Weights of a small transformer language model: width 64, MLP 192 tanh GELU.
Each number is 128 + 32 x the weight over its row's rms, rounded and kept within 0 to 255. Layers, rows and columns count from 0. Numbers have three digits each. The size before them is the row's rms in percent of the matrix's.

# layer 5 attention key, 64x64, rms 0.303, rows 24-63, columns 0-63
085:119115102108103118121120141169140117156082233162146058133170174125136159126122123120152155034143158135098105170162134164064151083142117126092143149102148122179126104103124094130118162131080128
102:189106060161127159143146104094141144144159185118089123161127146127096075051156178106103153185126166095143133116131115112096111149132122138156211072068086108141134141107136133128161121169102114
106:099107128134133119166153048147099139125108113153130110181182135172191164091162092076194102127129073132171069109106139162139195167132101095112110147100141130094115133079116149139164156140095110
106:175105136146128129119140169126099210093137141146104189125128150156106110125186164137132132067104186094104107125163117137096127121054057101163149130079170135092131080121104139062150152117156123
098:183151145104088125105163130168143113083127148114031157131111102146191133136156116151132098153138150148173062075158138116076127122124095141105123044127140119153139103175071110169136090133127161
093:145150139094169113145155126134141107144141063108154110106109099216182064121119154124113134135102115130112118099184140146100196068163103130079086169158154136108160172115125096081114198115133141
096:198140110094146190105173100102106139115104133157097086070145142124118162153166106205154088100114105147134108145112174142116145100105088140084136111139153136112039126181146158153118116065119162
081:127176123075131098127157153142175141126140143090148092162088105137156139091145072164166079139114124100121208143181102152131086131185104186126120145102150125104122078150093050121144156160079141
083:154131121158064135172120109113084138083130075144156176142083129163130092125140116102132103142136143107123184156114095084229115135131148109166110190094182131083154131076121166101137100120180116
111:151135168094137110048152074155140119078073125100123106142126144098143136076081134145119132160175091143120170125165086122163104133179160154094089149151193196173168116133086130114168117116099136
109:118123090103097117167111079184116136131096161179104108116127109170137179131196081180195151097100142156099071134113097146072178143114108119114164141129148049109115123098145108155151174101116131
106:107126133062136155152093133143147155138118095112093120079147094101166108145088096112115158156089166136143093151122195091146162113123161127096086075157120091194181081134152178124067156145169168
095:102146121102161112132095066165114135126178132162087089062140105137153126129155095131138160124172115158122138124094076118129154141148129131129205122076097133116133094110138208220134070144140085
120:153175166079106147075144081163074169147157056155101109102124121109156177142118097135159154168145042187138140130111149113205119108106098154144123129121112141124176122086114141138109128100112173
095:160112166138138157080110119116142095109128134167134068136124147150118136170187093107056088102136083098156165105132104111182145151034120136122158191126173099085178109102175111149117131148128157
105:093130012118139104170166159142162137151205111080128141149140094116139086147142166142150111155088145117063154133117154155188148111136128131160119164085088097091113124155119116178113087130101147
093:180124104100132101132154142090153111212158083098136139213069142162113150104154200100103110171148108077083156117162124119132136099162129197124090130096118140079109102138096136143140097134111131
092:123123154171145117072142175122127120118151148114144143134207085119095081175139186161112091075184116116114119115139091137049098098144200082131121142130119170117098126136100173167162105099094114
104:160191145094144114103168098140115175103134080101127118121146100111104130105111132138226125110176101135049166092123113128109086161067118186156160148146128132120124149115171191078130108105128161
103:214118105076175120085148120112148106102110133169154114159169123131063082160135143090118148095106144084162131118160107145135168081165138131054141144199158099125146099062149149154131124117129095
114:046113163132123120082100143168195122061091075171151128142109119146180112137100116152181195129104140141132111129114139123143172151071116162125120143120150112110161166059129088102083173134140125
101:190161097133151106138143073117084166133107136107085073147185105136154071136146128148148137118163109170149094140144134071071147159145121127049171126168095108154116177142088164094152112139073137
095:129154086101153160114144125128101139073138183154125109083186107124200127119195077149175147115107138154114107144129096055097147159133094182110117122119139094140112116182127164142120138146106037
123:141144137066073150134072189065136162175095145175147093126097125145155103105114166192130130162137099144091117137131143120119154098094107099032106112144174118129134122103181135136155186129144150
106:122162039159175132131110097100130241149132150101101176115135156153103114103096167132119133125037144082175164177105127107153108132134110113153135108157135174129110118128132114131079099154140136
137:170165135166141148109139125156134164107140177101090108178147119118136151119171093081086124161111156140186118079132123090045062145101097153116179106110109098123127057172155091154162118173119133
102:130121097106088133085063169165122114139125112098150189136117128099101136178149102096135165145113080114187133155105184086188098162139165078170167112165144125134155105126127089102094061162161157
137:078100110156088108150109146109107146235140126133132149123161149092114125118089199130119186135096149129083164138067180110191099124149099137160163108133102107114173135119141148121087125064098140
105:090148161097153077140074079183128173166117155158113164138142091180148158156143100135145108135090125125169166104143075144156130065135101085143113179180116203119153111122091110119075093122114106
100:124091083038109134128123131137151134161142170086120100153113154132107108155109118112186095118114163140101161190086088152102073120185211147161187112113077170116108144102119129172126141142144121
096:121142096124148125116159144144109133077112103060150192151099151034148137085132170137204119166103078133136162069109110117169063146132094120183147113124109169149096153150135135148109120163110123
089:104162130106174120111129098122147121105132149104121109132118108116166131118100074153170125158160140144096146136110200125189139131145104205102156173087112099156103144074112034158051134140088154
103:153139161102136155091145097109102149129103150058075149193192129165190125168100115126087121176141079166093073079131138136151118107105101101141135091104092169109155156131176173166128099095135129
085:164116073161139120142134126097140132073151159119121077191138148125105151098120096153193139188100128117137066107096126158077139199104097106136139088112165162147160101166117176107101127104061166
087:103133134152165131122105131166140097123101033118184114132105177158169119117137099145148155155102145092124164135123099036187178115167133116094120172065156084152141100112159098130159121102137086
094:117129090157133153154118154161113141150118087184074088090108096139117112175173158108117109098091153152079105129157152197072128076068081114129106147177116135131111155148150129088087147172131198
092:080160125139121124095147167103144104156091121124137097111150124092079063124101143109054120104149135145091148152114119104169148184108208153121132188179093133187117123121178184107118097173135091
098:110134032188110152126139115134093113160154155172142151182109093088133193169110115168135106079167100091114110145088107152094078188145122123145202136081143130143099130127138093121090129100122124
095:192127076122140145120163141146199111089137122124060130157126064141122124098127138080155097134074106132217113122109144133056110185092139118149159139146116104104188161137118157169157127113102139
105:133112169176112081126168051126139167142118106120085083157141088170131118162131192156145119135124161153162078144126147145149081123119143110107166142142128114105140144074085160112084030091157161
# layer 5 attention query, 64x64, rms 0.318, rows 25-63, columns 0-63
099:165112099155116150113151128093127124128144135136129077140156121104172124023107059145100094134142158152125170127141174096117167106168091144119132085133111174164096047095165203107140150136113131
106:152144117054170157104163091193147065140085086167110113136133133132127115115121091081174074089165105135164146138098121168155110156202155128161126136078106092130134135111117127163177099122085088
091:168086167104133166066130111091130160105085130165141059101098108083091120124170179127174162088110126092118148193136215139145128126093139125117124155189143098121145096088123169140132132145172146
091:105145159145145135131186118109080181104159099095118145080140114189163183100110130102116147146121103099191153077175160106137125113060082139120155143113119135121149159059094075160141193143113145
090:093078106073119132191119148109129041109174104115113158133200122159126079124102151098108133139097124113127135120148129174164162101097088136111078096159182085158145144140101170158105147153149191
094:094142163136126103109128119133134151119106139117119114136060137122144205056160120154221132150110071180158101159143109115135142159066090127085162135101189112141168121099154081115121082140138159
079:061117124136115124082086072130101106147139186151158158131110104180137145115090157167104112172168102119168113078087115110116092149119107144172192117201124113104132142141096070189162163129103122
100:141073051079154132100149143118186143088097139147152123110080130118109109112145124117160118121140123159091118189114154139191124170110188062168137123141097143118148114178163105130089068114152190
103:121133123145121170116179105115090126106125091057212141157148160131114128127066136170181145154159108151155085121099141117154092119144122133143048120086084192171112166130069111131140126087137155
125:138153157123102115137144113113143141163150126194136036143064119166151135121132092147159101114142148126110134106133130138141156137169099212090170115139165084130132139076089159069168117119054082
108:121107120139107114151084133147131163107190083110082160104182096134165079158109077102128168210080148183163083120107157089156144152103133127150123059114137128140162076115138168099082128154129130
094:145154111112153141090133114141093175148135132155114099149122143083103144128136063093144095153138175136121126140130126099159121175174084215128146034151129140058076112098150133177096127117178163
129:095150092109126155114135096116112180138073106110138107115152123151149200133131146127181151188149049167114076110056131161181100169064118117172139114132083143097160149099127143141100132106130170
098:114119163093141123139148114130145072111175060133144075164085133148107136134125136125108141145166106151183163103125144171175079140085176116120160177139090041082083124106110159183088103154139134
125:180101115153193153125148111086141134174122159126082144114137097148127126074131144133080077118091113160139136141165177201104156119129109105090152148143144172122074121090194054116106108122082170
099:116111133113127081168165110063130145115127122095155155163150121211117095071139149105052092162135125119126144080093160160091153105135144071121122117120132146081115150138170137169199115126168189
096:131163179135132136060100143151099108115120118176178141164172128100066101101112147127103171102142137093147207070124114103085099075155141171078149131171151171157096134111117120166144149128100074
103:125078131110145133097166102124124165108072114108115100159133127077122111084176172191186107139149106138154100043126109160143099154085079118116162146142076159160145200130131165119131145177096111
102:178080147153129135104131138094113045081170097137149116087150116163076074184134094067155184129131176110168152134087127138125115118159171162134079141142100106105114132113103176146188120155106126
131:081178078073137143196115163127064141133146102146151131124157121142116125183137128184190086130095177145149122098116128113200105152118074065125101097150091082125135147098147155137122152123083138
103:106166191141118069127151068142122161097115093162090091129180174126156107103115122076137192084128123114136130119106133101122085133132123236082148131115107089181136151093110120096143172136144144
100:113187178138140103143138078113185094124123128164084123081153166073149090096097092142141082134097116163166154135107088134143147141155129234111162115145130074156134164093100123128167093146115093
123:102149107127046173103150123139184150149084093163132081105131160112129104106106118102135123159123143131087170141111187156141176169096169105143048109089108046143103151130151158103148178141124123
121:178136078145193134081145122144142151139150166158090083033144126107135149092152123150121165121061104125160056171158119144122169084142123091160131154142104151142107109154063125143107095123163148
149:144130190173135101164156125121078081107141111092102099113098118141162156099129130112077163083124088157184151111149104114103160112110128223113153084110165115135124160107081162148152177132149055
112:171112116107170117150090188092099107135117128127130107078189100081099137125093156124134097122141135173153056109088175125130148180104188068163179173116118150136124113134184137142082097103168143
144:120123072142107136147082135116136202202093164154094109099115111123127118137108135185125120150085124159084089167121153181097110132118154051138127123148089193117125111113183154120066128145167169
108:134159220151192107147117051137092173105092154129112110126165141146082197152117118148160140120093164105133118130099131117144155137160147075175128155129103137104121122114050101126077112127071120
104:163119149100125125136127104135133128160090196121119147135105115144098160103119107062126134100149147107164083117155173145119140128162120103064126067155167133173069127168132202173177108063107068
095:161116116110192094136158112146087144134115124090105167081136121061073166080129135179136117106173052155118075143161106166091126151102095104127116137184151156183107168196143121124107141115122144
090:079113147140183157168123100177086126186115151122116104165182111119169127142144133097142114081181150183106107163093110201170125120116053086138125137118085113120145148114151089168127081103091099
110:171140141109144138109102089166125105132079116119106142104113132140184153090095109072123152151140044149168149081129178120125078089173101164144133088130115127108180147166114104163156220145106164
085:151121150150098114161169164167103075072090050173094154136129124137168113088173084130168128131157082101172121139174121138082185103147066142118144105094163130139136167106080143152115097085124116
088:073101048152116138169098140075118143107134132139165090119136132118115127109112105168098120160087182182130139168132187140209088152135065126123120145150142125123135147120134087157088099125096212
095:141148189124121083117111129122178168149160094125114097128096142199104142160163108126123127100031117078134166121164121145081193114070140117094165151154118107192142168112132143079101127121102107
088:121094122165154191125137158094135133161130133166099131158161134106057051143099137103082122106104141182104125125115100064132113144132166101139168106119084146167092141182174166077131089108170177
102:130134111155162108105080127181122117141101175125135131163075104100143151142192106171124112093166124153124104158112099149062109146175117089093236108088184105164111165097147100111120092140124136
109:215141180161151136164169135103104102045151063125099155144118100116093132115131146102109128130168098119165126125163128115112125091100126165111146057150155092158127145082051149128169167128112098
100:163116094098177116087124067181134152117126110170158086119164147152125108166103142145158171051166103154194153157162129115107109094114138089113146132155070159079192130119099146119158100074123146
# layer 5 attention value, 64x64, rms 0.457, rows 0-63, columns 0-63
103:149083157118110167125142134108130105134163057084183101102097144174188141136091131104113139131148179190143181117056111132053123122119145144138171125098106151152119110143174075117105122102184098
080:092141080084149091180027094166110129147134131141100094139119156123074099130152094180133134118114097191119099150142099137145123161139153145058177133136111130090179178136119171099142103174139129
086:136098113141090116111149125133178089140255122122126159095106133136162135174104103171124123110112071147174109135078092146130091130138120085080080117134157123140170155111096201102143126142128121
087:136137119127154038095140224119117101112154156104114065118167095135130090110116097134096130132109112122175173121161132150152153223102094087155138125119163138117148089142165162103121079117132171
085:112065164127105110181155089163145128187191129103119165126103137144196162114148167188128171115079116185174118137123108118122112148112115102085092070147106082108173134090114107089118117168100119
091:126109141130145112075117117110124104159117114118159101177103124121102157153128130149170087125129122076122160110085158100098177202152088077179145103185111149130186069162111170121147171124106045
083:109143114091162158077166167192106109128096138109123157150137109072117079099133145132155124198133115147177098155177048100147140125136118144165137135109079091167113101122120161142102182159159057
086:133109174080098114131082140077109191116089111126113122141178138084094050218154145098093126107133069171105143134104125155136101143165158160109157098090147119101175156149176138140105134151160127
081:103210104162124143123147106156121142115088101122142147130140117095125178133142180108219141106127056122169100087156125170155120034145098117105073105142146100077124148113148129114151133161092120
099:156057127130106098151102109167163100117102137082113124184120153101214161139128178178151112105149100076146139130112123141129105126106152119131062089133135146149198178109071145108171108115078106
095:175137127132144165128115129159114154171111141086119126134073148119124167218112108154145083112158097150118135093162117113141113175091158106161060120160135104061174135083088080195087130158120112
095:146145135091144132112153134116141197125146115140122116151084197085085125123126092113116140083163123133118177099117133085096109079095127163187123131159236089184113158125153084140133138095075135
089:100139081132071091134146088162160139093127084183116134077109165139120152152157127127190107204137085156114159147104106115065161104188130116146129103114101167141161120150086132048155133099141157
085:124093089163130115101161155132139092119134127120116161045165129117137105127113124125127155133127121215179077077101213167131124084168113135104097147163072133143093123075187156102106135152131104
089:120124097112103099088160112099175137085111084163135146165125169145151153127121100141183132199144151118140127127193117170103134101096126143180140159129079065126081089173171146053109119121167082
077:085084200094038098092205125133122115149179129101136161163165074092107063157134132151147127092119159130127104114120133092102174123163165172115124119112160178112118127151127131124115085129173132
094:120091162117059166102170163140086147130126102125062166187173135138078130157126135099130144166077158168080115158087129110103182113131116118120070125107183121152104140085119111168134081149176160
085:191116113139160147096135123141147112173099129153128169073126123077140137143107125129091111178154064149137117100140186138096092083170145145191114130168109103150115158019137104150112107173113092
105:136086140141144027132114128152121118101161089088148134110153166147143112115094172118134127123157154215159045095061140094129111146124132090171163131149133165149128110079118100192148137115113136
106:157078162108116171151167177113094203103085139135121083132135155095113159081159158188091086096102151107131164146093173126151106146137159102091076097157047134141140101156108112118106173135144123
093:122070112169117102128110141153134074160104120093118072121135130147185162107104164138138132173212146118156122077120127107093104129102201101139101154121114190111152193123064127179082123125108131
074:184140121052130110127115116144122145186130127166139165101110101074126152092120105150095115095119066087177114115068099121164100140160139125098168121217166132136134121112138130204149138165150083
093:171026176137134148139142101144113120100172079144094127136156129119143137128113178152138141102181148116142127153041126125132128105089117150108071078166159091147082103162159147129112065117159167
088:155126150123136166096136166127178099059130093119161158169122138170134164109140123086176165068104079078175185129124153162126116128090181077145135116125092116131174076095105111146165067140119109
088:153055157100192176107114154105109118117143159168090123152150145131176107188126189169180152094128107109099155143118118107147133095117093124118148141119091121118155054117069149109168076150073103
096:111110135110111138105167117103151133103146098165149124125124149182188144130123187155076153110110085127133158147140121157103095144115128108091157200125063063153133105151030194112095141085128141
091:168097146084142145142136113123181132155137102126126106125136064148120066112131118152160144107118135163076182107093130108117103116091111148113090159137190105156136102136255091186110103109126138
090:140141156123104154151142152106205179110155129146131091162046174088149130121121146114130098082164063086135159162164171116114112093116100218131131157141086111175090116114116127081132128122100102
078:160095099081085131100103120099172156169117132137145137118128124165121093193116087215192105108096135126130127025138115113151109113100178101142129179162139159112134103134131186162109132132142090
091:105042144138125170082168142118131095100167136130132194124145113134114070090179079105118099116145092117182154187087181124132170114123149121130119136166105147092098063186139133135130147142180122
079:128132165113134153127108112133114105131158115081218096137113068120054116125146101161102113148061207077146143117140142152150056115136145130106133095165132141166109114180112146085162138141122188
091:176086073146185080101106169110093106107114133124144066145119083129188120169122153125128156209182097110163154090120133129138118147132105148105111150181101158145088108160103113108104085149195138
102:092158146091117153094188160144171084103189116086157135138107076129128128081096152181138144139188166167167111122130080149125110146170113165082116110117090112182135148099116149119076104140074076
113:066110137111087107159130102150125147145101144092187106108145134103097187173139130161153139100142102146120103110157109133106114172169102130114129099110060112147154140157101221123116191061163071
103:091114162191123149117100102057158085178111116065163098134095117136119080133169158192111105155119124123114153113124118099104077132141156167097090105141119189139083160194160154099109154137175129
101:116127156102085147141116123085146089120162130156165165136094134151115155033170096140123144132100190159149121104168101137146109061088154086150201104111090113152089111173118120131076153163146170
099:122160131102133114167152113137177175100157174125133179097116130131132067156110080155193121060095123138140099117131124152148132110099185196101077173097113098104148093131173136111137080121159061
104:149193120128119049148126094128120124133114109074144115119159078161177190096134161118150177132138098159156159123150079118140120129104093054154131093151159064108140170132165126121114135115087202
110:162080123104144174164095151138060172148171151138133069151066118124121098146123132109078176163098135116136116134161087132163106129145151098107088195152105105165113120138107129201064144093135172
116:069174150103124180106135159173122090161137115146084148144100137082102115106142079138132104136104185158072142131231110104112153182142127152140121071182107106115136108147164116147064117115123106
107:141104128191175177112161157131122134168099153140078119077184155114098013098127160159138149128126135193159131139133122090142119125157151151115106134155081073112110103112139119104064164115137110
096:194085098108153150091161102120218153116097128080122103134061133109215116093153111132136090119163146119163075129112112127161096132145116162168141149184128133169102174079109121137119115101137097
116:155118136106136110158121197144126116076127128126111139125142161168102106104080127088151110138091114135113156143124177092110141128151091118120157178182092137228131138133105100079139122016152163
096:099103146143097174131109124192116086197112102056173155116148092143147115125109132119118116167172100138175161173116121162064153085132081168148121153141159112058115123123082112114106135176081149
110:093095135107090219145093103184123104133121133082119157120129152134116166176154141147121122112069147098081124132082181149091159111167162103096086143116161182146168170094128122097163090118071104
116:130108159141041177138166141110170209091109114101127133159180114110136115136119148143129114166098115116102179097105079138095135109144163069115072154155114143144163176160143118092090139115066174
108:134101200112162157157126163092121147130177124144146171135121118069123055194141119133161117024127094101122130114105168083118147134159126117106141164162133122125110160142053121097135121143073147
099:107132160111110112131110151053115173123159097176060140114136096134112059111181174165126150115151116077203144159078151114130097123124133110138148114055150127125134103143139132125149201165147080
107:134121091089134116093157143092204109128090167118165159125099129117112165167136028139177107129084115087132111072162110127191119159116140125164114114197099130133172118162121139148131165176119090
106:106091124120167125106142126074104131152123127158136110156166057177130086119160133143155198182082146108138173151153077189134150134117083130109131146108104084167059117172130092061142122140134165
109:108104071124140132061085113120163090093153156110149149101106104169100107163144071120110126209108170165108160116149173136095177106161105125165094180163137166115106108175130170105120108126105191
120:099182140158163132124181128083141014146187109148083131121179135132177113115108129104155161103093173067155103155147149137125138119147096101105108112122143126108153151097092161103158085102081161
129:140145126110159097151133088141154132101147105147124121100174127123168094144089081146154104135096136158116077220085054162166088159112182123130177128156107093094153111092129109105188072129163153
110:128162116101165047173094115129097125145159120118141097111119115076067113183090109152145114173102159132156131086137153171119117118144101193086123138146129122192073115106201107099164169104116160
124:113097131107152142113128126155113112152199169147192061147112144094137125079110094161106168063153143106164147101130133097115074089128203160129160099147129204103112152125061101140119135143143101
108:104084119132141178149171083143195113115127091087173118092109081157157175111128154180159110080153086175086140136163114155131115067140077129122125111207139087146110175121112124128128107166088121
126:141112113130109150122165089107171109089154098127166187086181152144107109104111133129176143149117111033121154101134150138083173099144166125131103158209077151139146127145100059123171099105088143
096:110123134151163121156070135165093093176125176115120139115097072117124088169093115114147140172183155142173170156147154178097111167090176123082085141106115071094161113115154108178093112109141065
104:091077130117140101109119131092106163092160120083148124129107144123128099167120110090157153114165141144148125101078142155121186151078184126126151092109144148072157122232143179063151157130150073
109:147126109116090126175125131122135198150183111122106142139164121119103119149118120181176120111122126157116047160077062070150113121171170123051109107142121098118163117115082149104108153148201155
110:131090118153068154131150102182138140075147094117104147086122163114072164117143119124121110216121166108141081155130192156123109118177165108140093028106113136142171112128168097094132142110132136
123:060177111157177135155104094171119123109159143158088130110085185077169155154162134091112182089168152139127166110120070099105146117121116129097189142124138112101175121132104098064167088091147135
112:174112118156100076124135143096115147084172064114174116129130149166142112152100129106090165173185121158113143059079115129080109139105107142105194105155142147190144139161114097114086092110146198
105:106124151098166135105117151159113206138107122109164086147128154104091140075092108125160099198183186068143161069119151107099133112092168120125141168115111151071104105195148159117154126137101099
# layer 5 attention output (transposed), 64x64, rms 0.396, rows 0-63, columns 0-63
085:081125147110159138149157129143113167143126213158067137069172140119108144136101113112155088088097119096166067165116123133190168141056099096166086135181130139163130149137096131146091129152097097
080:196131096142101154101126169094119080129145087119197148137131169124177137090147151157129159210163065072114149077140133119091147087156119117160077103093165132131107125153141101110158141095078117
069:142114145097143107124072204073076122133103134134124134158111169122095198125138105097122123173178108121085162125138155139134191102098098145157163124180083146126029132121169103145131151091124128
085:125098154090098168156122101137132142173080118164124128146095152142131163131148161174206064130143130148086134155124106144081149089191134119089096171154106150101097153101076088134197126118101064
081:132125156145157139122107218100089091102139137173087089111129174108092148128171081063077142114165105062120136087134158135116171101144142131207143161176130165120086108158171126114121110123113109
089:101131090125111117124104069098153129130131146111114083143128127115185119124111122190128118092143168133138143177107121190138167119159140133055148162095194093168096135095159055157084112141092200
080:143117092176091124165146058107141121103149101160135050131141142161114127191070168109157154129107118077117161124119164179090067108103190142097120147165152132125131148116075155086124118126172170
077:145130034111157116116154103158142056111146128127130134145122137147122191064138106161166137208092118109148120082119077126145156137130085189153137093110143149157074155170089122135131141152075131
078:206080101121081121126124162080116109120155128119126097137103138117070060115122092135073163159098143165125131133096121105122154153134203193126146094158148152191124082147126189148111130100172117
101:114148121130139097163090177099140089115147114194120109087061146153080128112141108148077156110080191162111150124140152136101207114152142168168138104195142096128072099129163097152084135098117129
097:129088095122191079161135141074130132150166102134084142118159125096140101033147120136113185140117111121140144163099181121097201125150091127072140133092110133204097121141145171094149121109141160
093:060101111133169144126132102139129117150109115107082158088117128195151127135159199137097139181088119171147079152152147155150144069101092099139089127091050130109173126138110144184098111148185134
087:161134135129169138090109149104072080121125188113185127147152151079112137117076144162104123090135153124174122125122127128149117168054125123114142127102191081135088116084150133238100111164141115
066:108108171145087086141118138149104115140174141182113105163114134146109132138173101118114058095168110067096146109128090105178150153045158107167169137172156091117089118151097146084169114159164171
082:098067132122120138122092135148141089145118201062178142126142127088096128167054173103107097107127128134168084146134162146129110111158180117102126139168200152150112102111059096157112133148179157
069:111143067111123156078123121163151111118107103196112081142093134142130204154183084136168125144147080174166085115138120142167111147076099168136175143161111056095110152168125097124140134080117138
085:087160104113160155102160100154097106125098120144121131077110079094137138145161153135145157108229046166130117093089119119145068160083138135154179162115089142126110119163142137158117172174142080
082:065095167106105086152143133113134118117161114178168075132122134186103123117161124131109134120166179093085111150117129071123159141102137099098129106094108091108129084162118168108173137182212197
105:050125155176123155147158156143117166131145174131111145103083114137161099142186139185111101094104168074092158091169136127106147140037111113129102177133106064132084133151155151092107132159141110
112:145143139138196110168096084168126048120176117138105123162139066175169127156126072079114126090142143146139147089124137174158156125141097145157166162102161105107160094074140097121088089154075125
094:112140115117125094217134159118147153117146093198108163059108117094109097096155117099161132075058180119113122186122170100121190175117117104158129100126140065153146113110154141099142114131134159
074:101102141118117146125173157099102101115138090125165059173124109213160119155154121145121125149198185134075150128174174151103143119122093146117095144070090107091146124129126078091143118101099197
087:057129164104142151148123169134141125166139155139093107123106105117092157115117088068122154136113127190078114100102078129104139177064114158196145127149122182105177122144201108151084160146095101
085:112106108112123119193069142144118139170118165119111092101134120135126074195092124170092104163172162167086078142080143149163123131203120131100125079167148122178087114135129131134067185133125102
084:081158133117095125135114076161160106093144099139113100120097125128126176108060081130091112181167127175097137105094153142110100157172169154095127051122138128181101147152196105182110173162132142
092:122099172115141101187108120147124103063137172058124175151128135079139183137112061062182090136134171125176132110084180144151143113162166138170149104120154148105102065099133119120113114131127124
089:080136175159146167098113132168085128168130115146093106074137143133119160132137104127113175121142098127222133151126113095125171111135109106160128113097021169094137164170061092145148132142128100
087:097055149133155075136080101154167083090138131095096139175162143182116142167107134087093111180054152168158087100121122146168142106155139089142158091196146100117162140136153133131101107098151151
071:096112096164165132098099132139111114190157147117117146134118117104184152117116121137085113125170121133161131195157205120138149133160089130066160103099093104145075129159098045113122110094122207
085:139148125104111109165086082155116128178146099121083058191130110142123182171101103122196102141133085150108113105123109177162097153126087113136183129132175149137130185050167119110081115137115145
072:131130111152096114117095152113151133198110209146131111156123131142175146130131142133140174110125100113046103154128099145155160093125084157123179115135073167048169113115153108121074156088076162
081:072090169108038122192147132126173094152158148185131122129133117098111145126130138157148087074118152150045135134119137148103188158102139155119117094106163105112124164070122118154164136156079160
122:195151142108142098119101123159129186141144156077080140144121141184080142133184135037143137143087110090143118140163103107144124079119104098186077123125127178125159088161138121075082148157151127
120:190100120093158134096129134116149082120142131068187144192141100162132119151143108102130085134090133062179146122160123144172170139126129120137114193103177098094140083102115037132106126125138168
104:171134096128133080163136077127111088113116115136109076125168148158161121116203120156199071146121068099202091172120125114161134142145069155173143117090121116081161151127096136108165117120102154
101:203223143134123104148109156135072116096077127128143121122155127106148114139118142095160113086140169197091116149094209144141133082155090139129126110127127115169092140094115078108097121178087154
099:129177144155186140122111104093098118115124140079160128128114178150125151136082138110048131185143092095145125046166113123167100113131125130085135098083063124143152169165193159184120110129144124
102:102121124099093150114101179128142068170102214114166124127157125087120112191142099065163120099145128110119099178105097097121131120163225130124113119144157146165053132120137138125117151164114094
110:120161162116118134186156167111107129108140065105156116164053144084128151075161151132200081101128149128157119137159119131040092143134094111186099138080159107157124161119091158111171145133112120
115:218112135085133098123126106146063165150153131084113182118150129088158180087127149094134129110177075140145180116144194082113148108133139092118135118140124156168133088120067133116152077096113173
109:147127139106114103177175074143117126114134106151150080140067131180078199086153116098177111138152085118101179097156076154106148107183122125155143113096115182083130125095115133147175107113104189
100:081093141131149124175123141132162138141154090081125100121121120175164043132132100124097177153157188144116173150154118089110113093153138138145095150062042152103177106120137160078152144137159092
117:047137208107143160157176117164095134133170176128110173131105091115178134132133125112157097100106126156151160077154095148128063113093054132129135127122122110104120107082139141208100162132124119
099:151106131098090108133081124148139165134087177165129128163122148132093107082150094108140134111147142083116153160079102108109120227088142156130191096141155146134173146148180126046080139117084152
109:098140106127182114059117160157115111107150094135131122102123118132120147119193143174084127133097118112169117071127118076168113219064083153122191105171142102158108114152163141103103128177110158
124:067194108135203108135099134217109098148132152119119114156132110102146176140134066146143119112113122102156129105158064089157156141184089106115176137086138137166108163146103100100123124148070109
122:095132130103107151149094161113173088108130126094108115145077155141187187112100055167133095196101123153111105098123158149136177169100081152173160087093109129103087158115199146144120142115096161
101:128120106159148080124138133128166104111130112136128044124075131171098137134061157155138062170137116169103129168118171200132140065156151162132119130168121154118105185143114070144110135087080159
123:156125127164169167089168131107127142132160124085102123149159134109190134128097120113094168098165121144161136178133209101080100120147108091072139117027090102142182114149126079136099106111150150
105:114168164095112148101149100138108077134050155144133095130122148085138127152085106128166097161196131174132074141095088144131075112136134153224109132108133143132168190170089107158127095130113113
116:123175091132112149096135051122108207094095158161135146102146128097166112125156137158187172106168094139140140136123118122120044169094083157103135176045121125172163156109121138124128118113116100
123:132101111064097139086108134144113116148097129124089102117098193132122177152156140133172171152149064149080137068128146116165050102088174127127157122132088153151079122137150161125126199153179133
124:118152149160130142128135153079108061132111186076143148129153146102123116095137150102039132155161088114069189115161062159080099098115126148144120115117118181133135134171168146139187160139123083
111:080120153154078150163141118114140097099168159189117173092109193095158121105171179112146093148170108091178097135156121124131118124042139104189092170078116110125135118153127079130114101099129158
132:165150085137144126174144199117142164167134061158099126135115104144147093103173157110141144163095080140052116121105158138129197095079088075130111141107103068108191153112157141110128156121119145
114:147127140093150147147133145111115143136116148098148092153176126127107130165139048071108121126127153104094066165118097016164152179118135166181158108110127178140163100122128160073103120166109154
122:063158129106156151153109095146071137181125143132111074143158125125143161183141125134109148141194118129070127118126092142147119168087112065094188096090090081168159134081190114179118134136115131
096:187087091070152132127129148116113128096120093146144134084093187130083122102139176122135131160123106084172167172188109129141147155082138109154095053141190108156166141143148145144108086058135113
111:168175051144191199112108089092150123137148150107142088116117161133180108124083147172081148142101091127168137165103126188140142103101113188074108134109155128104131128144136088149085134127120068
113:127156134130116142120178180100124082132108138088169124183100142171142134075129135166118045138147133080038153083165108133139179126168110145137068139108138137075107155155152109089164146124097152
115:142150118149167121083160115134088138126207127155139085086165098098104129133197135183085114057152134107131189126170118144129125120054145147085133188139125110144108111120165056127111109149102130
122:147081098029146155140132132125168110104139141086126153080167122079126092106096182140158135206106121136109095076083136162145159138129150136083103108141134149149139084129162176173111150185098134
122:084128150117133161147123130128143137156109216140140162095159152115137099122122136131199110089080189086088106183121110156151194090102090119151072167129114140090127140121113116139136139135100033
100:144174053154128141152078105178112121130167030165096133151139070129153100131078165158127145134153093139151099122156111212117138137116130087128145139122157137114187164101118109141073118127097098
# layer 5 MLP up, 192x64, rms 0.447, rows 0-3, columns 0-63
098:156119130138112176139118107169085171110121142110146130145131170151147129132136071189200068127128103200108048123155166084159120129102162122134146119057080114136138153108110090123126103092174087
093:111157144125173146145122122176147077066090111112141160180065143123140151111111146102135064113181114165185117140112164091120110110109149108195136112165115178082092125095125051136151148148156094
099:154114098067192116146172136159117085139109087158148126122137127161152172090082100058166116167062133108108123154154111159139153152147092062129104199154154106084164123107145138160129137176099116
106:143177149181108086118152090116136115137113100105137042175150151129154155125131109184145052094151147090186123122180102133149101105132168103148136159139171149125085144094095070070129085112110128
# layer 5 MLP down (transposed), 192x64, rms 0.488, rows 0-2, columns 0-63
094:129146082061184140106100117158116152103122118139115116094100146131119181167079180174091138136199138119156161146105069129156110160134144209097132116152118062133116148161116156088186102112116099
089:098135063155183091120159087165120157097128105064141109143152110129153181124144132176146095117130106093108125146172178125153151154091104111104110143132112091098204170124062142107170126068183121
100:147114119111114115092136139150103175102126153145156191106117124084158160144141176122128074105101066136115149133154186080127138150140124070135118141150134064122186144110061163169106159095175052